From a checkpoint of a small transformer trained on Wikipedia.
Size: 15 layers, width 256.
Architecture: LayerNorm before each block, biases.
Training: a variant of Adam for these matrices, 6464 steps.
Each number is 128 + 32 x the weight over its row's rms, rounded and kept within 0 to 255. Layers, rows and columns count from 0. Numbers have three digits each. The size before them is the row's rms in percent of the matrix's.

# layer 10 MLP up, 1024x256, rms 0.108, rows 100-313, columns 0-63
098:103107128089131181109129133125131169141132125198134150147143111123147140107111106114120080146110104130173082123137089129022163118140129147126090174183159110164136094100148128125147151152050106
105:128137179101111134033153126100079129116121102167193084110159114146166158161089181057112135150132100163150071099124147118156170140140157096067174087131088190173142135138099159136179142135137064
093:133178114138104178103147081066093136087137122137178114164115072138108153066187165200138106149104105179100103103145099118106141108128128137101143172143109089124116101123077211091165094156096159
106:125137020185094147109111084095169151121116148126192129159109102123155084098136108119069127123080144175103113114143117136088096119090192126125104180160049133127116104119133109153158138172137166
108:115184088154144130152093120088153143134149162182181111139153120123149146121147144149120119142057098147117099089125098177102128181151129137166112100111093119079137135149140210125117084158162140
094:104110090109123111095126102153113168139090133117098049182188095157088143137077120166089109124097074115127102149079137175079173148086074063134136085128100107138098095103088137103175100150129151
103:121168062135149165129111081103126129152143140071114146167085143130160162138114133108109132170151170203110225167095091148155131100073132162180098180153156158052149112068103076155160127076162127
097:103105152156121166164097124037153143090075151125097117174164126164158059053147108169120165128132147142104098116121144112149114134185087162086124112148154162078122152105107113142174086123088142
104:059126128145157128172109050098117135102106116098186121107097120182170134140136144115177128164097050086127138177108101103165094079185109192115118186143116147116150160128141123112120143148157122
097:135112061094162172134134110127150153131157155145087125106178186184141075108173164150144090133120060097128117161105094095130127154118139145097143126157133105131145151144123197100093041180109109
098:122124062124086173110100181112162165043135125132157180108138133122120097169200144084124072119125109101150130122144112089164086142157085066134045098161152135162154108085152163154126123175080104
106:114175132095143141141125109157143170162127126178114154130187095135140123136106126142078184143094092122063068039096189120124154175052152113097141119152109136134118109083130100114173098101099085
104:120105111100168132075187138138121152113131101135140096104150133133184089163072147129095149151121034141085110128098136169187113132106142119082175164140083161129088164078107100189146090155138150
104:117151134162105139090192121097157206218081134110134065162104140135098105133124107155106135161048115110171174111133127173157160166110152119117169134135130154159099140088127149122153064167103109
104:085158084165133095094168105150142179110133179174092162122072115106097045112112066140123173137112127157138168073102149128149099089147114176111173150137115116155156053136142200193140137096152152
109:093209068148146112083078095110135157128099157083115108134121125180203136138129088075096152108096126183167132186128100116148096126128129134176117169095105071070135072108133150092132110093152168
096:107167125128129165142094069128093110139098180131163136113115110174125116107115190169100117108138154153134113072081121094079140135088147138101091153142138173117187115086123146139132092127164108
097:139147101172117105124148130062152186113093145119108082148149114101158112111046081146085136139143132076140151132095091091137159198085104132180133168105113166130087136103146109044106201114146130
114:068158155159139094085108095098135144134072173075175117128153164192118101155095160139152174132062104145142105120103087177173078114142099140110185140070070124120112096126172117100146121144140106
089:074178119143150131120176187132132150136138143110129143153051160130159117147081183117174127122107129130128078154099088138159118079171080147091201093126163126085107142140115185140153128203130121
105:130126085163122168149114062112192165090125118137182102149128142156088117115144182115131112142129109163151197125128109110165165072214147129102148112131128091153139112117158112086128112143107112
100:160149098140149137085143107115053128130151121173135142172170207148083066139166097179089151110117175172131106079027135098107194151118116202126173086098117105085177086135102136158125083119140134
095:077102173155127173133060060128121105070126126128170111123111148176162140141165124153108133136103092090129105061120085144115155142137116098119140146139050092135163135154095091177147145137091141
101:140154083147177089039100146094116160103088164181139123166191079126176111092169094171100168148025128175130103006132132181112163202092160149137107146149080163116094150078091142149148036181112140
099:116110081108139090081161135054047152145149153164062148132069175181134127152165115128153140150140111149126057142108141160088098113167112173132147150176139129127130135135075120098113153133158173
094:100120085136131152193115148151116121146132162137096121128099145176149103113056107145097123126168097142182097145119059112160080109192101190152164142091123120107202104122060115121091083077134141
103:070134101099139199147112111121124106109161095156131135132078087172140132098098099149070088227102143159125145088145123138167074103111163138130109137146150102113150140113101141176123174080133141
094:108108036158169173140136110130143124078174147108091214133150115129197104080203106109136156100094146177174180115181097115064125152156143120156154127166134126127103099079179164128142087145138153
092:089127129101128147087135151098140115116161146145173155105098092144189066147148120131127128123081134123130112173101064139113117199122141115087079145139096105145144190088093106186117143125117137
088:126165162149115195171131079116100129047149124119105092175095119203149103103149125158105123116111115144150134121116103173062136150066168178153082131160130155128138131112124110161133125151132119
094:127133097145146080149086180202098137130127098201136138095100131135101054070113093168130153145113079139091118089111149138154096117170074127139100139125100097150145105151113142121163061157089138
098:079111081188169128150137060128171157121128145199142132110144115176148125117181149144108138141126090157137151143137103162124126131105086126127119145135077131155160138112114157133106082093070119
085:116103124163100140117128145147123128061174137151119194096082138137138082164158133096112169113105072139113122080125190188079083088190129199062151122162188165150196113094139165134101089098140126
105:116147140131097109098177080085036119074169158091122148165103145177080171149150085142074125110128092140117106130090154080119088116166114114144180055142164087195159158126135131125164118150111132
107:110126126136096152124104105148106141126131133127130180099091099110116067113130137115132136129130107150138073158112130084104090142160112156125138153073096101146190153150120189172119156144068160
096:077146181191103136093142107105117137114093148109141106098120192177119162110163177147113092134093103162166147113159189134133201194117149106116129103098147107135187176104152145115127175183123120
097:145137072128129092149095051172100159111108124184143116126170074128128151143102105113098122164098084052098044137063158098095154145107122113110117100108076156153112122126113141107189156130081133
110:115134097146148143059152143098050161136122136161172147115107132175176120048193106187077133154124107146157112129104144156157090146183124127098088181070165107137124106091157152067123158109092205
103:142100168130114154129154023137123159167153147125076093181095183139098137128173116113114183134148110165144116134128116168126118084132169120115149118135133126161164134092163134158141186124130125
090:111130100115129118128066101113085151127170133127178085204131105214135051122138112114153145108086134168181135104136090213144161157124144091098097086105093131109076174154190126124153106094117131
090:153154122150115193118173123156141168109125162092112140158200139157150096106159121139115090125111090099188123127139139170139130153145124151163109121142112100054112143195160166108148104041186137
103:108111102157154115142163127109094136161123145145126126132097167106113079157117153152133108149142149081149140090116125151175107116098160107128162174143130154136143020045133136141122111116141200
105:078131122096166132150141132121091130118128175186134050114128095128096094151108046117136140148113069159136082149044135166138203164147108163087159130174136102194174112136166141147100074118143164
098:105132121204086118151019080076099139186152120132156187149151143142113140149128155120114202133076094118137124109115084091143144106071096097086092037166145127145128130126176113126128146156140152
103:112141140169103176087080092165101122168133162106203073118115184203149165144144151128158111134140097094172098119125108109153104133096097128126204130092103121088164107114207094108142126198129158
099:096151122164159160175112134118138110133132163140167035120096171142161124134142060166097081141075116160075185133130103131177114114100140086059161153145145183120135155051110090128147162116121130
094:148165124127142176138116142126116117140181115113140208136144107189125089167062108082147109136157131120113116155123115067086176118081156150133141083138135111155169177129095117138122152087081175
097:140087163195040157097115129092061127133142154144134146091076117124110092115170113149097126132122107139101136113167079165166099116171233123071185213131108151184117096154120160068167134181104086
099:132126111163150182154108172133126144112144165193127179170158180122127104120127102108045122149096160115134120075126141177085136119094157108084103081058150177134131097059161090166147157061158155
102:122087116154123122154071174126179158159138126124157162115080158140131104089092114108177133154110136117108181130158080123151076132166074122116141151157152159099190101130096134101150103120112166
099:079151125138154156121083149116117130150123136114178123144099177127154115129137115086145123109117135145191131102131073081131149087150086146093135100163113158120216100108117169120208147125129097
101:116202129141118241133059137126103142112174200110125138195189136168134136136188153117092115140116167132157107126147111181136119135168128087110123180144100108119200112127156083116138114109200133
098:109175123096146083091120099118129115099144110098077104144173082137146132178111088192070094218124088109121122119094156133096124140156127121116099144198081128138109122144105137204111093188092154
100:106128159088136107059100172091087136130159114170185090138080153179110077131158128123146149153139103138111151161171117104129152169101147176071158096169128180140139137149163184130126094143092137
090:151150134129175149102146110103157160160091136131140097145121142152124089104185115162121123135112122145163190126098116109103140120126154127107124134093152160112150107113130071139169151103153120
099:110087132108218171112121115089138158133107107124096128147080157146086107096144058116144176127140121156118150119099124078143135053158200146132105202128072104126098136150167167097209162126040145
096:111107123162102159118110094140154135155133121116183040132099108197161137098096151118114154142125082088161144080167104088130142111176186095118115143136116142157183107118156069107111176140107134
097:077100167128097114118124143120110125167155134151168107149048160169061085121078131168123112163103139150168116143122095099118120105133132077094145114140126107124150117132097060153130128161099163
094:154135151075092171113122151103073148088104140140152101132124125092133115134129128146164142103105140146158183120165104120069162204089088218109125100144070117117159113106105141168076086135088087
103:130102162102107121091182146089109159109137145107125124137117103125130153104172069158164126146133109147107153121137123117052105160174163158073182107125115195109157044089128142229135132123171087
098:131161115123121138081128087140108138161105166165113138135105184170127092166191090107164128156120147117105145120171115130118137182103189118126146105174126165090086089092133096124104155169130094
101:140193146143123169064166115154131148128145166092208144130113202125122099130151073194149118118110126163151135126116093058139134139177118132128232158069125103131163140111115136067118086114173184
097:069115136111124107101107159103154132093143118139121118137148129196100079139119080122147158148098115135101129122115084071061130126106099165071124112097143082128175132095147104171177151120088115
113:095171128176089094097164105137136128143105165161152060133084152181102106133089140163138080125147154116112146073104106092142111128118162136107177161046115123159161098126128180109100123190160127
098:087137102145110147139203104136124193134110143104121117180039141119119153061070136101183100164133057115189150125115110145142103094113113141131136141098146186168122195075094135088134110148122176
098:120120098168115117130124156121093141218107184169090145143161148138096118162083089105104111131111055147097117110133160131140128082097110186141116140153131125093083083092123109098169148116164209
106:110152107197118148093094145139123142114136162167179099127086169126100078137139122134093134125128071145115130195136118131138183142089087165115132171103063101145182118103160179086104148118113167
099:083143065150096135136105107088095120123153159148120074149084090112069147118185114092099106142093098153098105106142071129151196174127172129160125149121146145118159093106124156100138112202165187
104:078147126179150112097097113099153141067089180130156099133133124170138107119135151168124163112114143141122099093130086111145117137143094143087193161081168113144071100077204086112141110168143140
093:141155107120115133125086103154171197124142153106112166082142148114107116162146105163117151148141060107166077167089107123121131063138151141109177142095147121163150148149173133105077059127161128
103:149148122156214168143137116084125119093116132153108145138110117146166109149148068144182110151098110113127073111141131145171128124140132134097130099151132153153175115134076132123156155154146155
101:124144119131138135165187139094091120149137121171137149181152119108149145097095144142156095142144115149131093144089169162099062161121146088143127138050105187064120170122076134177164148145072109
097:094138113125084108123165049140095163071164103210119108132117106117149135090087147086124144158133123109111135075106132109089112109149182132076094097137121154107112183102152097192151149126125143
104:103158091095188160102143090133140190068091122115150132105166111116116065118195144176083133134054134147091106098145116085110069140129101126136150143155188132120183083135170064089135095135133190
111:127126123104171140118111166141102156144095169099058083177083162152189083109062097107052135130101126127180118087141141195184087091127126114121154096125106132085118142109096110142136193151157105
099:134106160160175178155101125122133194068121152118099178160135131069169129126101094138093111152107165100207141137100086068102113116141091140115207080104136159108122137061163136131126093166119135
101:111169138136153156098149183152133157127164150093164123173081128154144101131074151181154156148115103133135110129107121157148053137126142207090139182144121164106101178120082116110137131120154154
096:152124149158123193126125083088165124138160118139120094197138143128090161136117115157106131226117109116063098096137120168099188176121147117144163122107112160104090145092131134155156137117145105
111:135126130118108138120162166065122153138081165139074136118142149133068142195155116136103115130102135193135086117136096112105106145123131156124142114116113187152155131093173167104139112195101195
105:098179150119139168080061121102123123138074164099152163119057189136179125100104126116123115132152123100134118093120129146120066133146151134102106105122133141129103099124148164193106124128132155
098:126193131128170173076149166124136154116107101125166151104131143142121120172088172124129131138120111154128108116137100060158131148150087132084072130124148092114172147119184155146125086133096130
079:091180049119154153104155135116124160120131133144164152195116119105092109085085097178096126106077146154123128094112154131134147135141202155106145130138138138138177109099100101159207108139073129
097:152124121204113184118154157057128151145152159178105084174141105149109134107081085173073157166096117203105095154128123095138107147120127123113219195153137118098137154103114153114138068109025101
102:125179064124082255118118174167111140080167190179155078136168187156106092123142145101151125152092142157057195155132140122106107168144104141171138093110104080068169101169126099106109162114166138
104:078190169152092105027095131047102139149077180116128119122096140135150153141184101158121148130125145162191182118085095103140089135089092174098100158096102128201126132107152080119121143130093091
110:084161101200138136142136132097039132108117141144134125137123139161138130148147146206142168140109125149144143056117102138102108140140140185147136087192073163109154132100090154135188095089152137
097:135162143112124142161079151175136156152138125159149134140118125176128091166089177155118167144104099150174086116119138127142149104110094098086117080082112109095151129080102129128115097122144087
098:110117121161141125132141150172135136146075121162159111154112146140136067078119144132114138131078056121116113131143143184134117149113153141035117108170104103137136144122102179156153087156157129
094:130117156103140120068104137109113114172156116139129095112183198099120097113111082159138148147089101172147130056165144182132128083125187099076130102133127141032121136128133109122148125146132151
108:145148134104118181153108153122113126081143146129142159155158129101101108204151095125124170116125120148137118134109064093095115142115183154086117148102092167074101134109136132121101049171116135
096:118215146158103191113127084157124120100093126128160150110142130137122137167096144081113147172116138109114151118133134132117106098193138164137152100129159149101130111060069123167115081102130096
096:132166060073178178142134120062121113129142116196133123112133156122148112065138145127123132146136128148068083105044105112163155141107122117111061114087136113130119171107065111133124167137160130
102:123175134123154141068120123121131182173107157088159155115149112128120147061173132177107169140106106113104160122179088107147083168120098138154173144100095091139140142104130107115145186208068082
098:146112040165151184108137149146126186063116225119143131126122173129079151139124143139068137155098161153115116122118145118094108087144107095176139133163141138125103063115187135167132038154186102
104:061114145137118110150090162154087122123122127151140104076164150172117129154123100108111096133087100150160161097074136161125118118145157089134081116139117071155188173108095157129155142119170202
098:133167118151103129126142101126129171160134131140112121085139132135101104092112102219153130139136135115059119108126056118164152161085138154129146141118111083183122145138125117087164083236067118
109:120115146132106136077201097047084113050141117144109128138141156139151090127132167160105093173105126102168195137140116196122104144124106138110124115180189211136121127071161160204138135144122125
087:109126131153099100123128089144131168148084155103211133124130107191074107081211132174132094116100108087173071061159102138085105119131145177088151161139139114157121084192198180160123163102137187
100:140140113123121113099104139166127169118128115116125085119146100174128093150084084161090083170137102112211127141134134140088146088162097141072141183132135112090125120128186125118118136170131183
101:137184129138167109112145100072120184128113177135111119112111119105118126126120132161098092151150137102091113091152108096143161143123091153183107146143107143158130128055107132138101173160161148
095:133117101144132136061159120123110144080073097134102121138136091165102108090153055155108149116136144146125056168120123107120094137171169177088168162096151150142119144100122075079163128058121172
107:093151109080147175079095162110109160121103169082118116104147117166167100105139106096097105155116137128161116164174091132127131121099053153119126120122095083093122076141125105115120134096157152
100:141118178124146109110075085120146139051122178087122107088082115147132129176102087176110089142157074058099139090155131109112056137125096157107078117135102137161132180083143138097150123092108163
102:143161141166128128092143107135075127163143133135146080133162098137106125083071107118130145191142128099165138155053134151139125146154115157124089111032090159098132200139087070104093125131103101
108:124140133125119175082131121144090159108141132125208149176109098151134117113099108125101088159157081098156125081083104162129126064163149150083072142108136067153108069129132159134098143184067203
105:104156127145132086141160155135084122141081106146118058083149090163131135093153124152074160176118106180162087069133098081151148174132127148197131119104112157163108150107116148083132136190149100
098:128138168100222193103149131140130152109087156144131117162171109142099083073107136141137113170105093101150090125093120163149139090160143130111147153103100135105149136066094082118127091105148136
097:150093104124179084138088137138097122097066110163169153105190154157133123103079136180087139152049067065159092130114123097146149117123092173120177079138130141088128116084088123119158159157183134
101:150134126093120105157188140122139130116120154082136076126160178117102082099109124126129118121115043110148113106142118150168151158074155128097142121127085118091088105154093141163159109115171161
093:153174058153152119147137132170155129113135148154118141103155145093107095145098098144096116098114153147101201129166025094075141108158107156084188167159164148112155077106128069128134184135149140
104:093127151160126128131123127149121123107178178135125139118150120203072058157085144130112135182132133131164116106082148189152122132128178112130101127129099164147192176112173118188154181105104136
100:097157151191162111112116138079076134140146133208124175133078174150099119143116150200162105147135099094111131069067114112169082074089082128105161206128121137161135105065132172144086090133103141
113:131100136137154113130139169104117153124135168128125130124151170143165128172144123156141164138167117105193136054071085100172156125093135212107134173103088121165120119168170122112140167160067097
106:110166123163129110164149158146139144099151115129162108162043151128079049150137106165122146168131134189149164103124091126143101165109112142085160075167044153130140067114140169087134095084101162
092:146166093137182151131081104077109149144144148128135158187124136108126111126145117102085120143125100156156141108080067147150148134122134114142088088143127146126158103114157175127134126172129130
097:155189159130113176143165178176085147138137158205102111158132175168130108120112115164116109129152145132093106174128123140107129119151072193120167111128089162112127130127127107185131048108150185
100:088123152165132126128097124118137175129100240096145168073162157186152094144143138078139162136104113088121138165069122152177197130123072158117127159128048064104111113143159166081129133135100097
099:123159109149117144109086194135111147145128131142192101126095127159081123097160090158137080166122094141126115126165124116152135155115125151049145139121071118162158143129067102138129134196164161
100:071096052117110135145114137085061152149144186116170140122134153127114067108132137126147119128073101037152143156115094147122093145206068154047138096076172167117131132129100166119084095180104126
105:121083176146127135086125097123120112068152218154106103140156134116177152117080133192087157151139119162133175094143118184100109118149070094160129138143131184139107187041055089136166099143079121
097:167107078180141137187130086133156129087143123126155152100094109152151076093112131131120136149086167160154176094106110042087129100169109143153093097195088133112195136071145162117127122117124148
105:146156111136109149101137130082091178162149148199116106095115162123084113113103040121150145165158069173154106130079136073111108079140110154161118193106115155158144065074122173178091101173150143
112:084101134137240106127176120083122138096138136133114107114089124165119071133126111154138165154081111103156128058135121140148119237105118131160134186140118146111163065067168149134122074076064145
105:070134138092130129062151120080055137123110106145169105099156148093138108142169116152083118135099113116143082138157119128066112118127079138102221134142165110162146106081149187105123040144177191
097:080100150128148115068078125120156120166116172152149051095111166139176122173111084149102211156136092143064085125086126093178157182161099122175152139097113053145174159117129095023134144162141130
094:132131121147159099164194098174082191074147160135132166161119134154083110139189124188128155120127073140139067147089142102173121190137164140150071191157117113173127091167105179175117135097134151
107:115202125186057144075092101085141124114080165156118062130152177131179107140091133123163076127149122108055166092092082142109075168125128110148134177137139169140193138099113084088095107089101139
098:134131110223079123127113126139130121091120153097120138130118178103179073140062089139088120146109113110067125140130045086111144146134106155145135104085113157149163153122079100094111145131099131
101:117133149111145125078125128115116136061112126144123137125146147088171168143139154181115139140132098153100099145111112116133167156161188164131158166081103090145131187145179140092097101122131117
094:122146145070147142031100085063118135180171119147111125174149108137148081072104104115113137181134090125150153120094103146129104138154124110058134178152145127135103076121126060141140082160107097
101:128148125169114144126087093139129098058089133177134142101166164172116084172136106189106118146083082090083110136112089150115146121169079180052176159131141135089096123099128127152236136137149109
097:068086064136149143116104158191140148121100132094136167110149158143142115106115091113175182118141098124144105137094088105094155119220092119123138165104098089086169092143109089082130135102132134
091:124141069207147117095175140103119174142154147162100068129108090117168081106105066139149134164131174179176221121111118138123067094072103139156087158165091122081177158095120180125142099110105193
101:111157035134155114113098115131110176143054106150172130087173101200079113136125116127147125137109164101170142114060110041111097150192122106117090125158161081094189098115075150065076099134123176
100:065180069110182168091133137130084128111127127096167148143115127163139115118158169151127129165047117158086095093154116071150169224157113131128139074057103137112169155150158118067173151139129121
093:157157150132108134095129170123095107133168113143113124088105101172051048142174147152141105181128109160196088159109066136126123127124135113130110135124141100141171124146113155097127094160107177
101:116167118138093119150107098072116163127096148074118166199098091106172166081129081094106147182124108145119118145094101146171139163093197093164081107097177118085118209117164101122128139140115128
098:079098119139174115141148104145074175114146149115140117144169111118145141175088106140139148161119119069126173123101106118154145128128160092161048087155083138132183085086120169117130145134099163
093:079159110114124134166136094165144109128086152164162143103084167147155096107153136098105151136095083126150037096088111114097127120103124128111189098131141118194100122151159109125147130094154151
099:147137127101156112118096150131110080109091103114134094157140144174107144071131137093121152141101116106087113088126097048162125136156138097117164123139123166135127176117122182120176131203049142
108:150135076130145127128103126093119133137136149147164148151160096171196150113112068111126155153111175171139160105059130138182084179123134160109189088097115173102112103074088158110148153099151116
100:080161122132131192128157148158145122082173094154168071127110085101203132156088183170149149147119142203124136132090126116118123124078133169135160111090105136107151072131160183144091119105128061
089:141124105198138132133124081101102133119158113140146163133064178122116122072130151140115131107109106197138118154125123135127172100116157110133092132110105108135213153104136083123101151136140119
094:055137096167169148162093141153150156082132116132121151127127108127144121115070146102120164116121076074135115122074096112061103134127145156108138115196078076099114094146078138131147118112146124
100:142157160133096154118100113087147128107121123225153157125083125142093133144140122105120145115082101124101087162125144123097171140158102181073174141200071133129157141126102134097142095158146146
097:097126096118111103127170161074094137082177104089126142191158115171191151128146110149098106156106142191171146147085138177141116129176152099051160115152129177107130178106080101111118091108134130
089:124094116144150187113076125146169115110134117139105098162135174129163105134100095166117118150111106131101153130143172083107155119190216057155143101106149097054085142124166093132117151094139081
083:135134167185195109132106094157060139090183143101125156181073157105122120123147179158089169096101160150089115143146103133122149166098105124110089104140124109132130173133105167067142175198127112
102:117123093152183151065098133121127158132190120118118128137141135154115157099152128154066123183035122134125122168122142167113134217140151128105095104128086093123129122181089120140095174033062142
100:155120122099131110119095108107068139133133129142199112122081129135080143142147168122128125153125090138142077093131089148151118119095139059132130057056178132130132142129093180134159154161065094
100:162162091143073202083142119127140148107128131126157110123141096113148163118132149161105150166104166144095085133111100086026134125183073086136128101182143129059142098075116113122126107171085121
114:114140115160108126086115131113083142066106123206195087153129098134149129149101141142118237142132094121180145160122115157162115117088157112094172150078136156093109086115145215115129085157177112
102:100041158114143128138119144076133123097156127132121140170077170158106108120199109136104172158118120178146073165114084122180092167156105156068137093102124120182156172145124174119101178147059134
090:121138154186172154143089101124102144131149165171148100173129107147108107133138139172122145130125127149124205101104098122059087077126126174106150115130160127128055123128116060185115141155143130
094:127107158150146151128122096086150150121135129056135143168139173153084119080117097089146144169103142159126195111106090106097149120151167102090173112143178128104132144086117136081148138126102097
094:107108129114187131155134137110119138109150209176125113172125138106206096128153125206157131138156156160119188082108144150159099165125095119111061148173106080137119157137115135134113155098125162
090:086191099138138122143164073070120116101118148105167112174112141105140117135142118126121138116130149096144118174086095131113079161147172196088124141032164155098136103155137108112129164140096179
091:152141102202152132102102152119151166152151191178192134152087204153129057141132172143137143110099102120137102137096109126171136062175105157072148190106051156074130091146126117106174179116162168
094:119173141156140097141079109089163128105146122192126130046128158121102122124131119129128099132132158118142099096071114125175102136080151136125138105091162136126156110141119159104121137159150106
098:132136105157086137110118109133131103134105114113126112206153077145139152169146154064064110155139096160092119183115102159110120166093144165148101111067118063095097132111128113115126138149092165
108:065137120088115134061161133093090188136105105098157173154188187087116142108154112114128109185129055092114119154114149144111102108158166118116127106104084152110170150092142124164090058149126117
102:167127110118138174093152100110124166156148147144149108131142130119106188118116179185110133125096117128098159134153126123096086122123097138139134129137107079115156068144092156150089139105140184
099:055158070087174114079082046151072168108154120082093101119152132116197084106095133104122152159120105176144085091084163077119085180130156123130153077127136132156155147158145156146141166158088102
096:085118082194116163084093066158133136145123155201127133158085105053107083161111122143112138156104078139113138185122119182102114096120064092146059170132111172134135141109060105107144073112111162
107:139143136083182103087099158201165158101144158137134074086152127140085158143113096181072116138112037112138164129134132099071168158067168191082132158087084089091114146073145107131113132144079143
089:127111120186109114110127129151083167165165184096129185138041085134166185096104070132112143127139126125145106104131095098153142101122110205116159164061114162165133086097121121086092100156094089
097:098169101165128155120098106130079180124090117139196189112103158117128130130096118148126145122124069130078088103121094054134131097108127165123184174158180203160102087104103167090122137137159140
099:108128150122122125135177053118154138131104133192121102110146177221051129103105144163110131143139124161099161171092168153150092154125128106187135109126137103117128099090096069081153118133111109
097:114134109156138158104148125129136138097180129117145138121133099139097108084150121160151149127140092162117100132156131075090178104124159123123091186078129180102222112064171156078128154090110104
109:107137093137160124147150075111080166145111170154116148088093139155137138157156108112108187129159128172140102052082136170097176093179160182057094082177146069119159151125143096131136150144202164
104:137102148120120091118132113142121140103117118145127100110152255136145072111189137159168136129125124112129144133121146134143103098140103170107134110095150125107140183074105126142147163148151146
099:124120117155092154179120148158165143129112099111139135074132123143099072084116121106143148182065053111119128144077104117120153135139093137088182051121151146117119153092096183132175139101143134
099:093173150132117201131131126121136146067168166148146143125144186134125068120172177105136134137128101159126043114092108036107179119081122172080157115144145188117124111113136218104138106167068104
100:067146116182129102111105025148076159150165137206135119144168107112100177118138164116074153147141136140138132089133076126160153148176163095081133084085092110105121132142147113166156156201124131
091:164138106178166134131130111146089174087119094119172116112173122121094135134123062099132103121102095116112122076073144149088153072129160138120152127118089080166124107162083125120168118106151152
120:136170101108138150145084143063105155149112183094125130172137192121102181095187041190159130137101136161161197096113127102158117135149103131118100127125113129077158125139138094132093113109134107
089:083116080157115163099169166136116162138184110084151117152120162144141145118133171138137091100111081173237214116168129154050125142079160098126162114076165151055176118153176114159132106098143136
099:109104090157128147117162099119069150119138126139122166166095185150178106124136130195112107154086100134130115170118128171139132140100122156100126215085184134126106098121073136120201117142110140
101:150133133180107105132138108099100148111097137127085121222129095090159138074129187135136178137116132136083109088164109108093057185171120122168147107147114143130094165158149180149120162157091121
099:092180094131094147077149146090128150135120103120183117111157191125062112127144149103174159107131117173105133107133064127128171088119059117085149123158112156106087102080152123090146143163053151
101:097107099102081144135173101092124101104160136144144079074165182126173170213149188136145112128132146145219177103104112119147089175129105129119176131104124104102212088107196115137106079154080192
099:082162070115163187094105146142110166091121081092154144153190165165098116152110103073134159146081144142136153094137137171151098095111106121126109083141105194117164160092059123173145062083196071
103:102152109129179168106171128101086116177080104168135076138110143169093095147153052200103085124151151160179120094124155172069099109099109136085128157137146201099155136105113167143145115113139188
092:074169167119107141086175165130102148146135130095143118115106177121128132163171112165115111136120132162139186155142143184180108158149082167141107120156060109137150192151133140171119124135125156
105:152160122137141096101096066112129154074140099088189119099129145119090095120086197116066152145144141117142091134114078113152103162066139123121096143098113094182151127126150126122147127124158167
109:073127150119157144104150054171113137172063134178131120122093110153116099064123097131091140152092102150145077154137096117162068150165129132135100131135130088145135173113141118171153153071132080
098:120145133128125146121165116092124121141164127143132084191116116095192120157055109122076143166129131125166161087118112120128100155084153139143148145131086158135131114088157112113060153115131169
094:099125108121136129115135138166069159092128142158146114161188124191135143102070071157137164190130110092145123125038123099102120168066107061127112106110120119053167168145117057069075162131143180
097:157144100141145134098126068155086129114181118105141156198118130155106137171088058133130143156147160110159124130086121140035124152149105169034146120127121151125145183099064104099137142109106186
092:148123107159165141138169128166072130139094126118148123115110198098147142159038127128097127106117069093072167125126128134160098100110102102072160144175174171118121096076130159168197059099122200
091:175183034131157160166193126065073138125153122154169120147119125173179112134125064177139144133117118147132184165123124144080157166137157126114159130056088108111140110158169130139155106086111174
105:154153124172132206125100076094155177131144160138129102152088153142142141164128120115134143135125126060162112123132156098135108199148131120082112097093126160070121078094158083105121070117105095
107:103107120167143139114165087109084107096147157086141084175135106208124119117095148090109177143104167113151161094088099107090108126151145118107084138163152211167106153045108086137110108066144171
111:148138153118128105022129175111086172112073143104152120149144125142187093072154083131177113137126101147158102156126122162078131121121165158082101141096127154058166147111107132079082162130077174
127:119101156172111209133157106119116142153136152116130092092164116162196123107128133086066218151112149159127188065087098134144144100176080194109133079072098138104194169113096093107133147127148183
105:116167151131139115119104108095134136154103141168121157130126103148162113056116131162149089165136109127090102071120141085168138139073203090115114179089091121168157124133193103083100131160124136
100:119176118097102135039146162118115142083079111073161145161140131122190098134160127118135127129085163184133128047137055117095047114145095153124142125082143174092185142154162123147128204178121110
097:116123063134136165131084131187127126114096159116185141087123184124137114206152124165119131096132134139128125072130055095098126144093136147108125114155128077145193146145157153098175109093131174
097:087135127123106179090107141027111119085119128162158071154144097181147160137165098144121131167069094138133185134112076160083139145188120209073164161099102134091157097132110132138112111199197108
101:160132176140119135119183144116147153151103160129145122132115146163172132185148151156147158129083077154145128126108172157129083099175165112107125187096143122127096082098110093152114151130134156
107:116161103129195143179144064167106175109133141102167126098141108121142130131142109152134163134133132127215146093087127130134148213130147095176093095127125078094191186097108135144101161098122118
109:130112090140066176148138154130128142089129151106131099099107150148130106054170095150121138161119133159165108101130137092093128123179164113120146153143152075143198139155138143143136125118187196
103:128177122169230152083120167098158147083118127214151115136151125103129130106152129145122136135114140103075135025132130112160099129115085117097144189117100139162077108121136142155157167086142130
099:160072136233163194131122124081089131174120166158101125102105100145146160149082093192145129128099112091133107061122166158156139183149123117123124071122160120132111147136122126126126139170085120
099:064122106109199101145140113155123149164140189135107098109145155115157128196166156143151131177073068054072081114109133195132180124125089109138115089158124145113099136106171163145181118183134136
105:058115118084126145162159151105094100100158108197130114124134125149139149074138172144104154186061142112105116103124125165142029175128125112127133141131130073164137111123112169201093142139169179
106:131114141097090130117152135109136117103134139114138043134099133110139143159176123228082149179148174150074199155184153135177090155148167158120141163172070095133099091151155152147134133134124134
098:126111121223106132155111007139107145103126136144141123115114095132109111167114118122129157153103168114126186118091166106174129099180133102138109160175095147138110134100116114146153085128184189
098:082089129085104145124119038136084107099146184131125155148118140122103116164133144112118150168137127172088094091179123172144171134167180113155034116144086134136229098128131106135166092106097130
096:100114098162156121096103092112132139129116158062138097206021112151135091120112152102144094138126093105105141126145136081080123142143152194121145150084144134062114090114060101128137159141094223
096:140140125195165128174117171142143168127124086102164090184121188164138081099138155143156156123100137132096127061180106152186115110180123095124130108180097186153127115075098098132081107127120139
091:155073095132144147150156104137094172120099175092171151173126127119124109097120129116073120129127126157124213100166125111104120080207129134060154058146132166080119108117088114082196150116186108
108:103087149140104117104149093107095138099128141130181123163140118158115125184143123113108123187088096104142105097162119139179120162139100116071136109165105112158093070111172140181119121156076151
102:108094184103144111120099099107102149045148140152084155099079102157171147135107084118119109164135154144157122125157105162107112137171123185151103149212140122165161107108139093160146128096088130